Weights of a small GPT-style language model, trained from scratch on English Wikipedia.
Training: a variant of Muon for these matrices, 405M tokens, 6415 steps.
Each number is 50 + 12 x the weight over its row's rms, rounded and kept within 0 to 99. Layers, rows and columns count from 0. The size before them is the row's rms in percent of the matrix's.

# down: layer 3 MLP down (transposed), 2048x512, rms 0.0701, rows 1998-2047, columns 448-511
# up: layer 3 MLP up, 2048x512, rms 0.136, rows 1999-2047, columns 448-511
down1998 096:44 32 50 58 62 51 63 31 49 47 66 43 53 52 29 50 69 41 53 44 57 55 73 45 35 22 43 37 76 37 54 64 40 60 44 37 65 57 52 45 50 37 40 39 49 42 67 36 86 47 37 48 62 43 37 51 57 21 59 33 64 41 73 52
up1999 093:49 44 51 47 50 59 57 58 25 47 48 62 72 42 44 48 47 57 44 56 36 64 53 45 62 46 55 52 57 56 67 52 61 60 49 35 48 43 82 68 53 57 57 30 58 63 57 40 66 44 35 49 56 72 45 51 63 49 35 46 45 45 39 39
down1999 093:46 50 32 42 39 65 68 39 65 55 54 53 63 43 54 72 78 66 30 67 55 43 38 53 75 39 52 59 33 36 59 55 71 40 61 13 53 50 62 74 67 34 46 61 48 86 30 51 49 42 49 52 57 55 50 59 62 43 61 45 47 84 45 75
up2000 091:65 54 75 58 42 63 55 50 56 29 55 74 41 31 28 77 43 72 45 39 46 37 65 75 54 24 44 55 39 66 57 58 42 54 41 56 54 61 43 44 53 56 37 46 49 42 51 48 47 73 42 32 61 29 49 52 36 78 37 51 43 23 47 65
down2000 092:45 69 52 62 52 40 57 38 68 75 67 52 52 34 34 40 38 45 41 43 55 34 80 45 55 41 38 38 62 30 76 59 52 57 59 53 65 44 32 50 47 69 39 61 30 42 64 48 41 35 69 32 33 40 26 42 53 46 32 42 60 39 41 51
up2001 105:36 55 48 45 52 51 40 39 60 54 47 41 41 60 50 50 51 25 54 41 52 53 47 56 64 40 42 63 65 41 50 64 62 44 46 53 07 76 40 60 71 50 46 44 38 73 56 39 36 41 48 53 37 53 32 45 32 57 69 53 59 38 24 63
down2001 100:68 54 58 65 22 38 53 55 55 40 37 44 52 52 64 57 57 58 65 36 57 60 53 28 59 58 39 55 50 42 69 47 43 46 39 54 63 62 34 58 46 65 56 45 67 65 49 56 66 57 65 47 50 48 61 54 53 40 50 42 45 61 55 50
up2002 104:62 72 41 60 32 59 50 39 58 47 51 45 79 31 36 44 74 69 47 64 26 69 30 47 67 51 55 40 55 70 34 48 44 51 38 36 34 38 23 45 37 61 53 57 52 48 43 76 48 21 30 44 66 44 45 68 34 56 62 65 48 52 45 40
down2002 099:51 71 55 57 48 73 45 47 45 14 51 29 70 66 41 54 42 51 60 54 47 40 33 62 63 47 69 32 71 54 24 48 63 66 50 60 47 52 32 37 60 55 52 47 68 46 31 48 54 39 49 56 71 56 46 68 39 52 48 73 52 55 51 38
up2003 101:42 56 45 42 52 34 52 58 36 68 47 45 27 59 46 36 58 47 57 51 68 53 73 28 59 45 54 35 52 53 55 34 58 44 58 31 55 39 54 30 26 54 61 60 39 58 51 36 48 55 32 52 64 59 47 54 39 51 52 53 45 61 30 39
down2003 100:43 49 42 60 51 55 40 61 23 51 43 58 29 35 45 39 42 43 58 38 51 53 46 61 42 69 40 35 56 58 42 51 74 63 52 45 59 49 47 33 54 63 62 53 60 35 35 40 52 35 40 69 73 60 62 54 47 52 52 64 43 64 47 36
up2004 091:55 34 49 62 42 50 41 27 59 61 51 28 52 35 21 62 47 61 59 60 68 35 34 50 53 23 57 38 36 41 47 43 56 45 48 53 36 45 41 55 51 48 66 69 48 61 48 48 66 63 44 42 60 50 44 56 54 41 44 25 70 60 52 43
down2004 092:56 57 63 59 58 59 42 59 61 52 64 67 47 69 59 88 65 54 36 62 62 54 69 53 28 34 56 41 40 59 49 42 51 50 55 54 36 37 54 47 39 53 33 71 32 40 64 43 49 40 62 53 40 67 40 60 24 55 49 47 30 33 66 56
up2005 099:43 69 54 60 41 41 36 48 37 48 53 72 43 59 60 47 58 22 53 51 52 49 54 36 56 44 62 59 43 64 52 49 50 57 54 63 48 40 64 44 46 63 49 62 69 55 53 82 45 48 46 39 49 58 39 48 34 61 29 57 50 38 54 45
down2005 096:60 41 33 60 53 45 67 51 31 62 55 36 64 39 47 56 39 45 50 37 38 56 64 41 50 66 79 51 57 15 41 39 45 66 40 47 43 65 44 51 69 55 44 58 59 53 59 50 61 57 70 54 54 45 49 59 58 58 59 58 69 53 58 60
up2006 096:46 59 70 51 49 53 53 51 58 46 62 48 57 63 42 54 62 43 45 50 48 72 59 65 61 45 49 46 51 73 30 47 71 46 38 51 45 29 54 53 42 53 34 61 45 28 49 60 65 59 49 63 47 49 43 47 58 59 45 36 56 36 55 61
down2006 101:51 41 31 49 59 42 43 45 61 37 47 60 31 53 44 43 45 74 31 37 41 59 57 37 29 27 36 51 27 43 49 52 45 47 61 52 66 60 41 25 52 24 52 51 63 51 25 45 51 39 43 35 50 61 53 62 70 52 34 65 51 51 67 42
up2007 093:62 59 62 40 79 33 62 63 41 48 47 52 33 54 54 47 47 34 80 60 30 54 66 48 51 61 71 41 59 61 48 43 45 54 51 39 51 45 57 53 56 49 59 60 44 33 41 61 36 47 45 45 35 59 52 53 57 58 57 46 45 41 61 67
down2007 094:50 44 30 60 40 26 54 37 39 38 53 57 40 34 52 55 44 26 44 35 49 57 52 48 20 70 64 47 60 54 48 46 37 72 37 55 59 00 41 38 31 37 51 29 45 40 46 52 63 50 39 45 64 60 44 62 43 55 62 34 45 36 48 46
up2008 096:60 64 39 36 45 63 65 41 44 46 35 46 44 63 53 70 50 32 56 61 65 44 79 51 44 49 38 64 62 35 54 61 72 49 32 48 47 63 25 47 27 67 42 43 48 35 40 58 66 48 72 45 63 56 58 44 46 52 40 32 68 51 45 64
down2008 096:49 58 44 16 57 64 40 39 39 69 44 55 65 84 51 35 36 30 49 70 35 57 52 56 36 40 47 55 57 37 39 48 29 43 50 43 49 63 24 66 56 46 39 70 26 32 65 48 65 29 46 42 58 45 52 63 49 56 54 18 34 56 49 77
up2009 107:36 45 30 50 54 39 52 35 45 56 41 55 41 52 67 47 57 43 36 58 69 42 36 46 55 79 47 27 57 72 50 44 52 33 71 66 43 54 47 26 58 34 72 68 51 42 62 56 46 67 64 64 44 38 42 38 37 66 36 33 69 39 42 60
down2009 107:63 48 39 44 38 46 65 21 46 62 49 46 47 56 48 62 48 50 64 54 37 39 62 32 42 48 44 44 38 43 51 70 50 44 38 35 48 47 39 47 40 33 71 46 27 40 26 37 38 38 52 50 36 44 43 39 56 42 60 40 44 48 45 47
up2010 100:57 48 37 45 49 60 51 56 46 44 54 55 74 57 39 28 36 57 42 44 48 50 26 27 38 32 46 49 24 50 36 56 48 45 57 57 42 57 33 47 43 59 48 31 60 66 39 72 54 41 71 71 60 35 47 66 49 45 76 48 54 58 26 27
down2010 101:38 47 45 50 78 49 42 54 54 39 54 61 33 64 66 36 59 67 37 39 58 69 50 55 60 42 32 60 28 25 67 53 44 33 52 77 61 51 47 52 72 67 45 39 59 31 39 73 81 61 84 55 59 53 49 38 62 69 51 37 62 60 36 24
up2011 097:52 41 49 41 42 63 58 41 43 70 54 61 56 48 59 42 63 54 44 29 62 60 64 57 87 41 56 72 52 40 59 51 45 56 46 64 54 56 49 73 55 51 52 70 51 50 30 44 33 34 74 54 68 50 51 47 50 40 61 37 33 56 56 60
down2011 094:39 41 47 47 46 68 50 32 49 45 66 52 58 75 49 60 39 52 63 70 37 48 35 50 37 52 75 50 39 41 17 77 51 41 47 53 56 55 39 40 50 34 49 51 52 39 49 66 47 48 59 25 46 62 64 50 26 41 71 56 32 46 34 71
up2012 098:71 74 52 34 52 54 38 56 54 48 52 61 51 32 56 52 52 46 30 60 47 42 49 49 63 69 63 46 65 37 55 55 52 57 62 53 47 58 54 44 26 64 38 45 36 54 50 46 49 61 66 41 59 33 37 41 60 47 45 49 49 49 72 37
down2012 101:50 68 22 44 59 49 52 38 56 37 64 37 61 50 53 56 47 51 21 36 73 61 75 53 46 63 35 42 48 52 51 65 43 41 63 46 37 42 65 61 44 50 78 66 48 16 50 53 36 43 67 48 32 47 47 53 24 28 47 66 66 42 48 52
up2013 107:51 40 49 43 40 37 48 43 43 58 58 68 40 48 33 42 44 47 67 49 54 48 47 46 60 46 56 50 54 52 53 26 53 55 80 46 50 44 69 41 52 53 40 59 49 45 48 47 55 21 75 32 60 54 48 63 48 64 42 42 66 44 43 63
down2013 105:50 41 63 43 28 55 45 41 41 55 59 61 45 55 64 97 58 18 31 53 57 62 63 37 47 68 60 59 51 62 58 63 61 52 43 47 42 54 54 63 52 51 48 45 49 42 43 71 63 62 40 35 47 46 62 59 53 53 53 55 60 55 61 39
up2014 098:34 58 57 56 60 43 51 59 31 57 53 44 55 68 45 43 21 59 63 62 62 37 37 67 32 33 52 56 55 42 40 69 55 65 58 63 35 20 45 32 58 50 18 49 50 45 48 62 45 48 72 19 58 31 57 68 38 53 74 57 60 53 54 49
down2014 100:42 26 39 50 60 32 33 50 45 47 41 69 29 58 29 62 43 33 41 44 56 42 45 39 57 49 63 41 37 39 58 65 26 53 54 42 50 51 52 50 58 68 61 42 32 29 52 38 47 53 32 75 43 40 52 62 55 63 47 64 47 47 50 30
up2015 106:33 77 43 49 53 47 63 46 49 56 51 64 39 51 37 45 53 45 45 49 65 62 46 71 42 59 61 63 63 46 53 46 58 46 28 47 64 40 57 39 35 58 50 47 44 25 35 58 29 45 73 40 65 39 45 44 54 62 56 82 60 57 54 53
down2015 103:56 35 50 54 33 46 61 45 41 58 31 51 30 41 57 86 45 63 42 44 39 23 45 46 40 49 66 40 57 27 61 50 63 43 46 49 42 55 53 43 42 64 45 41 49 50 51 49 62 37 52 57 43 47 40 24 56 45 48 29 40 28 53 40
up2016 105:48 57 66 47 52 79 56 45 32 53 26 52 57 54 66 53 66 52 57 54 60 40 53 54 48 24 47 40 53 66 58 37 43 55 21 48 70 46 50 31 43 50 52 39 43 67 25 34 49 51 52 48 49 58 34 45 68 52 36 40 59 51 60 44
down2016 104:56 31 34 40 39 68 43 56 35 47 67 60 49 29 53 45 51 34 57 39 47 38 58 60 45 43 68 63 39 52 29 44 47 52 28 56 55 27 44 61 61 48 61 39 60 27 43 56 66 34 40 46 48 55 59 46 49 38 35 32 39 52 39 56
up2017 103:39 56 60 42 74 52 53 65 54 49 44 63 54 28 64 47 46 48 53 58 37 34 46 41 49 28 70 42 61 52 59 48 40 54 60 68 43 37 53 55 44 40 47 50 44 47 57 29 48 53 50 55 33 43 55 59 43 47 80 57 59 60 44 37
down2017 105:31 54 36 44 46 25 50 35 54 56 41 54 57 59 63 54 47 27 23 61 26 66 45 33 57 43 57 55 56 52 57 35 45 47 47 42 56 55 43 67 13 49 24 56 57 64 43 46 56 58 47 57 66 56 48 59 57 32 62 39 63 46 44 37
up2018 104:39 55 33 76 55 51 54 35 68 47 33 43 50 36 59 40 47 57 57 50 60 61 43 45 52 48 41 39 25 44 44 32 51 47 36 65 46 57 63 58 51 34 34 59 38 42 49 43 52 43 42 51 65 30 56 44 50 46 44 61 52 60 52 41
down2018 098:43 55 72 34 33 57 49 40 64 74 53 60 47 28 32 24 39 65 68 53 66 45 40 54 48 45 22 35 54 45 70 49 53 50 70 67 34 50 46 52 51 41 41 48 64 63 62 62 38 37 38 35 57 70 56 59 50 41 47 49 44 34 42 52
up2019 097:42 65 44 56 37 56 47 49 49 51 34 49 42 58 68 40 38 59 71 42 49 65 63 60 35 36 39 40 42 58 57 47 55 68 41 40 50 39 47 54 31 56 48 71 38 52 51 36 63 48 40 46 55 71 71 53 56 54 60 44 60 41 31 45
down2019 096:36 39 54 50 52 41 55 39 60 39 42 22 31 54 48 70 50 56 53 46 30 50 70 73 58 50 55 45 31 57 56 41 55 43 66 78 31 47 36 48 70 29 49 32 58 51 49 43 52 43 61 44 38 60 47 54 37 41 46 45 26 50 63 44
up2020 108:56 43 55 70 47 68 65 57 49 37 50 50 38 38 67 42 49 46 33 43 69 51 36 35 54 56 47 56 49 52 51 49 43 43 74 63 55 52 58 45 27 62 56 29 41 77 56 36 58 36 49 47 28 57 48 50 69 43 56 49 70 42 59 49
down2020 102:53 53 51 58 32 41 49 57 35 30 55 29 42 41 59 33 18 61 53 49 26 39 34 47 41 53 55 38 63 48 45 38 55 35 45 55 54 30 39 41 56 61 29 57 65 50 45 50 66 67 51 50 66 45 57 30 53 39 45 35 61 70 30 41
up2021 093:45 49 44 58 53 39 60 45 48 36 41 44 57 42 41 45 41 60 42 60 49 49 50 35 34 58 50 75 56 53 59 52 30 40 47 48 46 51 71 53 41 40 51 37 52 54 51 74 48 67 42 55 53 62 44 55 42 71 47 48 54 47 30 34
down2021 096:41 41 64 59 32 50 63 31 46 34 32 48 54 57 40 66 50 52 70 50 36 51 36 35 44 45 31 61 48 40 52 40 68 35 62 78 46 35 72 43 63 54 61 53 64 52 65 45 50 67 49 58 49 37 36 42 54 48 52 66 60 37 51 40
up2022 098:68 26 32 24 63 38 33 55 47 51 33 30 64 38 47 50 48 48 39 47 74 50 50 52 51 49 72 54 37 29 54 45 38 40 57 32 44 49 65 49 57 64 53 39 57 39 53 51 43 61 56 51 61 44 55 52 41 53 28 62 45 61 44 61
down2022 099:72 40 43 51 50 64 52 35 43 74 56 37 67 63 40 58 51 60 51 53 67 34 58 41 55 64 53 68 41 48 66 38 58 64 59 54 55 57 41 77 58 65 20 56 51 58 43 59 27 79 58 51 57 58 48 27 33 68 66 52 51 72 45 71
up2023 118:64 58 61 40 42 47 48 47 51 47 45 44 62 67 52 15 57 59 35 57 41 64 38 38 63 60 55 70 57 47 52 48 48 55 33 36 50 75 61 46 44 55 58 53 60 62 62 20 70 49 45 66 69 42 50 54 44 72 62 56 47 42 47 47
down2023 129:57 63 85 35 57 60 40 38 33 70 52 39 37 51 42 53 52 54 62 51 42 55 45 42 79 30 69 58 52 43 46 52 35 52 39 46 67 42 46 36 69 52 36 56 63 40 46 45 62 35 48 68 59 38 43 28 55 72 50 68 53 27 45 60
up2024 099:49 70 58 51 56 57 52 52 45 64 62 49 47 52 28 55 40 55 30 45 43 32 33 56 48 44 47 42 24 52 40 49 71 30 68 56 49 72 58 48 35 42 64 45 51 43 48 54 51 58 33 45 61 31 35 71 42 50 51 60 51 62 30 60
down2024 099:52 22 60 55 71 45 56 55 58 32 74 76 61 74 22 44 47 60 43 54 55 39 44 61 43 50 46 53 50 50 61 48 49 60 52 41 28 78 33 63 36 66 36 80 69 46 56 55 41 32 68 56 50 52 45 48 50 54 47 56 49 28 36 52
up2025 100:77 50 51 67 43 49 38 35 51 49 48 52 34 46 39 41 38 56 70 74 45 58 40 38 60 50 60 62 59 64 55 40 30 75 58 40 49 55 44 53 51 50 42 42 41 22 33 72 47 59 35 47 54 60 57 28 67 68 56 45 61 61 30 61
down2025 101:82 50 67 41 36 37 27 55 55 60 41 62 62 64 68 39 50 23 65 60 33 51 65 51 49 26 66 61 46 42 33 69 34 46 54 52 60 43 73 71 59 30 55 37 51 52 42 40 60 34 30 47 42 30 61 77 48 74 38 47 41 50 61 58
up2026 096:54 72 68 50 56 34 55 47 47 49 40 35 61 29 32 52 39 49 34 38 52 24 68 29 50 56 22 30 45 39 53 61 54 42 41 46 55 54 57 66 73 49 53 56 56 61 54 60 35 48 56 51 47 52 57 33 70 59 70 67 19 43 49 68
down2026 105:51 40 53 55 45 45 37 35 51 61 51 34 70 51 44 53 61 63 60 68 49 50 36 38 46 66 33 38 63 50 64 54 82 52 45 57 62 70 44 61 51 53 41 61 53 64 40 53 30 45 25 48 52 69 55 41 51 57 49 47 31 59 42 37
up2027 107:73 60 36 55 37 55 49 31 60 45 43 29 65 57 40 72 69 30 47 49 64 50 24 63 52 56 34 48 37 78 65 53 38 37 59 59 61 51 49 36 50 61 32 51 50 42 38 45 71 45 25 43 56 41 82 51 48 36 57 68 52 51 55 55
down2027 100:78 48 58 61 60 64 50 51 57 31 51 68 33 62 52 61 59 39 31 71 38 36 54 57 34 59 39 44 42 42 44 33 31 51 61 71 46 50 35 43 56 62 52 55 43 25 30 49 47 42 52 64 28 38 55 37 55 46 46 39 48 53 29 50
up2028 106:44 52 50 74 60 42 56 58 69 47 42 45 44 51 57 45 41 43 34 62 61 39 34 49 53 46 46 44 67 45 31 45 59 38 52 35 29 41 50 37 57 29 44 51 56 40 39 33 42 59 54 39 47 48 45 45 34 27 44 38 40 60 53 48
down2028 101:66 54 42 31 59 27 46 27 30 57 64 65 43 53 36 61 46 53 31 45 41 67 44 26 60 63 41 49 64 56 41 50 52 33 56 49 66 40 52 43 56 61 50 63 38 39 47 66 56 43 53 54 46 40 49 50 43 59 44 30 50 51 50 66
up2029 101:61 63 43 52 53 49 28 45 31 40 42 53 68 57 61 38 44 28 47 29 43 44 68 47 71 27 38 63 42 37 56 58 34 53 43 55 41 68 45 51 45 39 59 58 41 72 64 64 37 67 43 57 50 44 61 57 41 75 44 45 51 68 30 41
down2029 094:54 68 39 54 28 50 70 55 36 48 52 44 36 43 48 34 57 74 59 56 64 57 51 58 46 46 48 45 55 26 54 41 36 47 63 43 57 42 32 47 59 43 51 53 55 48 65 42 23 47 51 41 42 61 55 66 29 50 43 39 57 49 36 57
up2030 092:55 45 65 60 36 33 25 76 53 48 46 51 48 49 32 36 64 67 28 45 41 50 51 27 44 46 38 48 36 61 41 52 43 57 33 72 57 65 46 65 48 47 58 47 47 62 66 41 50 79 38 62 45 36 60 42 48 43 66 46 51 40 51 36
down2030 088:33 37 38 43 59 60 70 37 36 53 31 16 55 47 40 33 43 57 68 57 69 35 53 64 46 41 72 46 70 49 48 63 44 60 61 33 42 36 42 60 53 60 58 40 58 31 46 45 35 45 68 53 59 60 22 25 56 62 49 55 62 50 34 46
up2031 093:39 83 61 36 41 38 32 47 26 54 43 52 34 58 40 44 55 70 41 53 58 25 45 72 52 26 59 51 37 68 19 32 60 46 49 56 42 65 41 47 39 36 56 67 27 45 41 40 57 72 43 32 37 34 55 51 72 61 46 37 43 49 60 50
down2031 097:46 45 60 51 71 62 37 45 22 75 58 35 33 67 55 52 67 61 25 43 33 24 65 47 47 72 48 66 52 48 27 59 36 51 74 43 45 62 46 39 54 49 44 60 61 21 33 50 30 69 69 64 68 68 45 43 51 74 62 77 38 48 52 66
up2032 100:50 57 46 39 55 33 35 56 40 37 62 38 69 42 44 29 55 46 55 57 56 44 49 39 83 55 64 61 41 55 44 54 49 34 47 65 39 46 56 61 33 59 37 32 36 40 30 70 45 51 60 58 51 60 36 46 70 45 34 56 64 38 65 49
down2032 096:49 33 47 59 51 45 44 48 37 25 45 51 44 60 42 45 26 30 27 31 43 51 46 57 61 55 27 41 62 67 50 49 52 31 54 39 41 31 50 67 32 38 27 54 40 38 62 38 52 42 65 51 44 24 70 28 66 64 64 48 44 62 65 56
up2033 091:44 50 40 50 37 62 53 44 59 59 26 42 57 62 52 41 52 54 37 44 67 38 46 50 32 53 55 19 57 37 42 46 48 67 38 54 38 38 59 66 63 47 54 50 52 44 44 57 60 45 59 46 31 50 66 50 52 52 32 56 59 42 50 45
down2033 093:53 29 46 54 60 33 23 66 32 49 59 47 40 33 39 27 50 51 59 67 52 56 61 53 47 42 85 57 46 48 63 68 58 43 59 68 61 70 51 63 38 29 64 48 50 39 35 67 53 62 39 40 47 44 54 71 64 59 49 46 75 17 51 37
up2034 097:53 47 65 55 54 45 61 37 50 55 35 31 56 49 70 28 63 62 54 48 47 47 67 55 55 42 54 42 42 52 63 61 65 40 53 51 39 47 61 44 67 58 47 54 67 51 46 55 65 35 29 43 55 30 62 67 57 61 41 39 48 60 72 48
down2034 097:56 26 43 28 78 37 52 43 32 28 64 39 48 47 63 30 59 51 57 53 44 59 59 60 33 60 38 43 87 42 43 51 51 53 42 57 44 64 60 70 44 70 31 44 62 57 47 37 32 45 45 56 54 52 62 41 73 33 43 43 72 64 61 32
up2035 129:63 59 61 46 39 64 54 69 39 58 58 60 41 42 54 50 50 27 36 71 40 54 53 37 36 34 37 38 73 76 39 64 30 65 51 57 51 33 51 59 48 41 53 47 40 60 49 56 61 45 19 56 46 54 49 63 58 36 36 42 67 40 53 41
down2035 119:56 49 63 46 47 28 28 69 65 49 78 47 52 44 42 23 42 47 45 51 65 60 60 43 45 50 48 42 36 50 34 69 44 56 66 54 61 85 36 62 36 40 39 64 52 55 63 55 50 51 60 45 30 60 62 59 61 53 53 70 54 35 50 32
up2036 098:47 25 54 47 47 53 45 46 45 55 63 60 47 46 37 53 27 50 53 54 53 52 43 52 46 73 62 52 39 46 57 60 31 39 41 46 28 38 62 47 39 50 49 32 30 54 58 76 42 39 60 28 45 35 55 52 33 53 51 54 59 65 70 44
down2036 098:51 64 52 50 37 54 58 65 42 42 53 29 55 77 33 59 43 56 40 38 59 44 65 35 52 56 61 64 34 60 61 63 48 43 42 64 41 51 26 63 53 55 61 70 46 25 45 56 17 69 37 37 53 58 43 61 33 67 39 66 58 59 63 66
up2037 108:33 62 43 65 45 59 32 34 66 52 54 42 53 36 53 68 36 35 42 48 48 51 45 62 50 44 54 32 52 62 70 45 71 31 48 42 37 47 37 40 69 49 44 48 70 49 38 65 38 27 46 68 66 30 46 40 65 39 77 39 19 80 45 46
down2037 105:53 37 66 68 88 52 60 64 47 53 50 46 30 55 57 99 29 58 54 50 52 54 53 27 46 46 40 52 48 41 60 39 38 66 52 25 74 61 47 34 48 52 31 54 46 43 53 43 52 60 44 50 27 55 62 81 60 41 13 74 59 48 48 44
up2038 096:47 44 36 57 39 51 55 48 58 49 57 42 47 48 55 42 46 37 57 66 35 33 45 61 70 39 41 54 47 63 29 71 41 73 49 51 57 38 49 53 44 50 49 45 42 60 31 68 38 68 59 39 56 59 50 37 67 49 49 29 53 67 50 74
down2038 094:51 41 34 53 40 42 69 44 66 45 61 37 46 46 45 65 49 53 25 72 66 53 36 45 45 09 44 45 46 65 39 43 51 41 54 59 74 39 40 49 45 55 43 44 50 29 43 57 39 41 63 41 46 54 44 44 36 37 36 29 59 56 50 47
up2039 092:49 54 50 59 47 48 64 42 41 49 55 59 68 36 16 65 53 57 50 42 72 46 50 72 37 41 49 53 38 47 37 43 55 58 43 42 47 42 38 49 53 44 46 50 69 54 19 58 52 59 43 46 60 82 62 66 55 27 41 89 45 67 13 62
down2039 101:59 33 16 51 46 55 49 54 50 56 57 35 60 41 65 48 48 29 29 40 83 53 44 33 65 55 70 51 41 50 53 78 63 30 43 51 31 45 63 32 54 68 40 37 62 34 55 56 48 21 58 64 39 32 50 55 58 73 44 50 59 50 53 49
up2040 100:58 49 48 56 67 40 69 46 58 42 43 37 67 58 66 40 54 55 66 57 59 43 55 50 64 60 55 52 56 82 38 46 55 44 58 25 40 38 36 62 55 54 58 50 44 29 75 52 40 38 54 45 56 20 41 44 57 35 56 51 36 18 45 58
down2040 097:58 79 72 52 31 54 69 41 72 55 62 62 51 36 40 30 57 48 54 50 30 54 47 59 55 50 64 50 64 49 49 48 69 37 49 54 45 19 35 48 58 63 49 44 58 30 58 60 30 72 39 44 47 58 67 77 36 28 70 66 39 23 51 63
up2041 095:40 59 60 48 70 72 44 53 45 52 51 43 33 57 53 57 71 51 45 71 47 66 49 48 77 48 45 45 28 45 51 57 49 35 53 62 37 68 38 43 64 68 61 51 52 51 50 45 23 38 58 47 61 50 65 54 45 36 30 49 58 28 46 50
down2041 092:28 32 32 52 43 51 63 57 47 74 43 62 56 61 61 52 40 58 55 47 49 34 57 55 37 55 64 51 63 59 50 48 63 55 40 67 41 64 60 37 47 65 56 56 55 54 43 52 56 49 52 60 28 48 44 50 67 61 46 41 40 50 28 45
up2042 101:50 53 75 41 35 59 16 57 55 53 42 39 59 52 46 43 52 39 65 48 34 69 78 38 57 50 46 81 35 65 38 40 49 65 43 37 45 52 56 42 30 35 41 64 50 54 47 37 58 56 46 61 44 52 42 40 45 57 52 50 42 59 66 30
down2042 105:22 25 58 48 45 30 58 41 60 43 46 32 35 63 63 28 50 46 50 38 63 52 62 62 33 32 87 43 45 28 56 42 66 58 43 32 50 40 59 54 52 35 61 49 57 39 42 41 45 52 48 36 51 48 54 64 45 73 60 51 53 34 59 32
up2043 095:36 60 53 48 49 38 62 38 63 37 36 48 60 45 68 46 56 54 50 58 43 51 43 69 62 56 78 56 61 35 53 21 32 42 45 31 53 55 48 33 62 34 24 59 33 20 37 54 61 50 55 67 58 74 56 44 76 66 30 49 58 56 55 41
down2043 098:53 56 52 55 75 47 55 65 45 44 69 66 47 68 61 49 54 37 39 21 49 35 58 40 36 61 49 75 43 61 43 52 59 53 45 65 40 43 67 50 51 41 49 39 50 57 37 48 54 51 43 46 34 64 78 61 56 70 45 44 41 40 32 60
up2044 097:50 49 43 38 52 30 55 39 35 58 42 47 50 37 46 60 38 34 53 47 54 33 39 54 61 51 37 67 37 65 58 67 49 83 40 51 59 33 49 66 47 48 56 64 47 32 40 58 47 45 50 58 33 64 39 59 55 58 49 46 55 60 51 53
down2044 097:60 67 59 32 47 47 64 57 33 64 45 65 37 55 69 38 42 45 34 61 27 46 59 44 43 42 53 57 51 30 60 45 41 32 49 33 71 56 49 50 75 54 22 53 63 43 37 62 52 61 68 42 34 37 43 63 39 59 71 43 63 40 46 50
up2045 101:38 62 52 62 47 58 59 21 50 50 72 35 46 52 62 74 43 58 67 54 55 52 41 48 47 55 46 37 55 62 49 69 75 31 66 58 35 49 29 18 75 38 53 52 46 44 55 40 59 36 48 46 48 48 42 53 58 67 36 58 19 45 32 56
down2045 098:68 45 58 77 46 38 49 36 46 57 44 30 54 56 48 62 43 34 58 26 56 33 70 65 38 65 47 71 45 38 63 44 58 71 43 51 53 46 55 66 33 56 29 60 54 45 62 52 48 34 56 67 54 55 57 60 63 56 46 49 41 69 52 33
up2046 101:49 56 25 35 28 56 49 84 34 49 42 59 42 28 73 64 50 44 28 45 63 51 54 54 46 41 49 30 49 55 40 51 66 41 61 42 55 43 54 40 30 54 52 55 42 29 33 41 41 48 45 43 53 38 47 53 66 54 63 42 47 60 61 36
down2046 103:51 61 39 48 55 59 39 53 53 48 49 62 42 40 40 63 48 53 61 57 44 31 61 69 43 37 69 60 61 63 57 56 11 66 58 53 36 51 59 49 71 64 40 54 40 51 48 71 37 57 52 44 56 55 39 44 41 65 54 41 64 33 24 34
up2047 110:47 51 38 43 62 57 56 27 43 73 53 63 73 56 40 54 47 49 28 54 44 42 52 65 61 49 36 57 47 32 43 35 64 47 48 58 41 34 55 57 34 32 51 55 49 62 66 50 39 41 76 56 43 46 29 44 42 44 65 61 62 65 40 54
down2047 111:57 49 33 52 49 60 34 42 46 39 36 59 36 50 37 29 44 45 39 68 39 55 45 50 65 60 27 55 45 39 37 49 60 63 40 63 62 44 75 47 58 68 71 56 36 35 71 47 37 51 59 61 38 51 42 42 63 70 62 55 44 65 52 52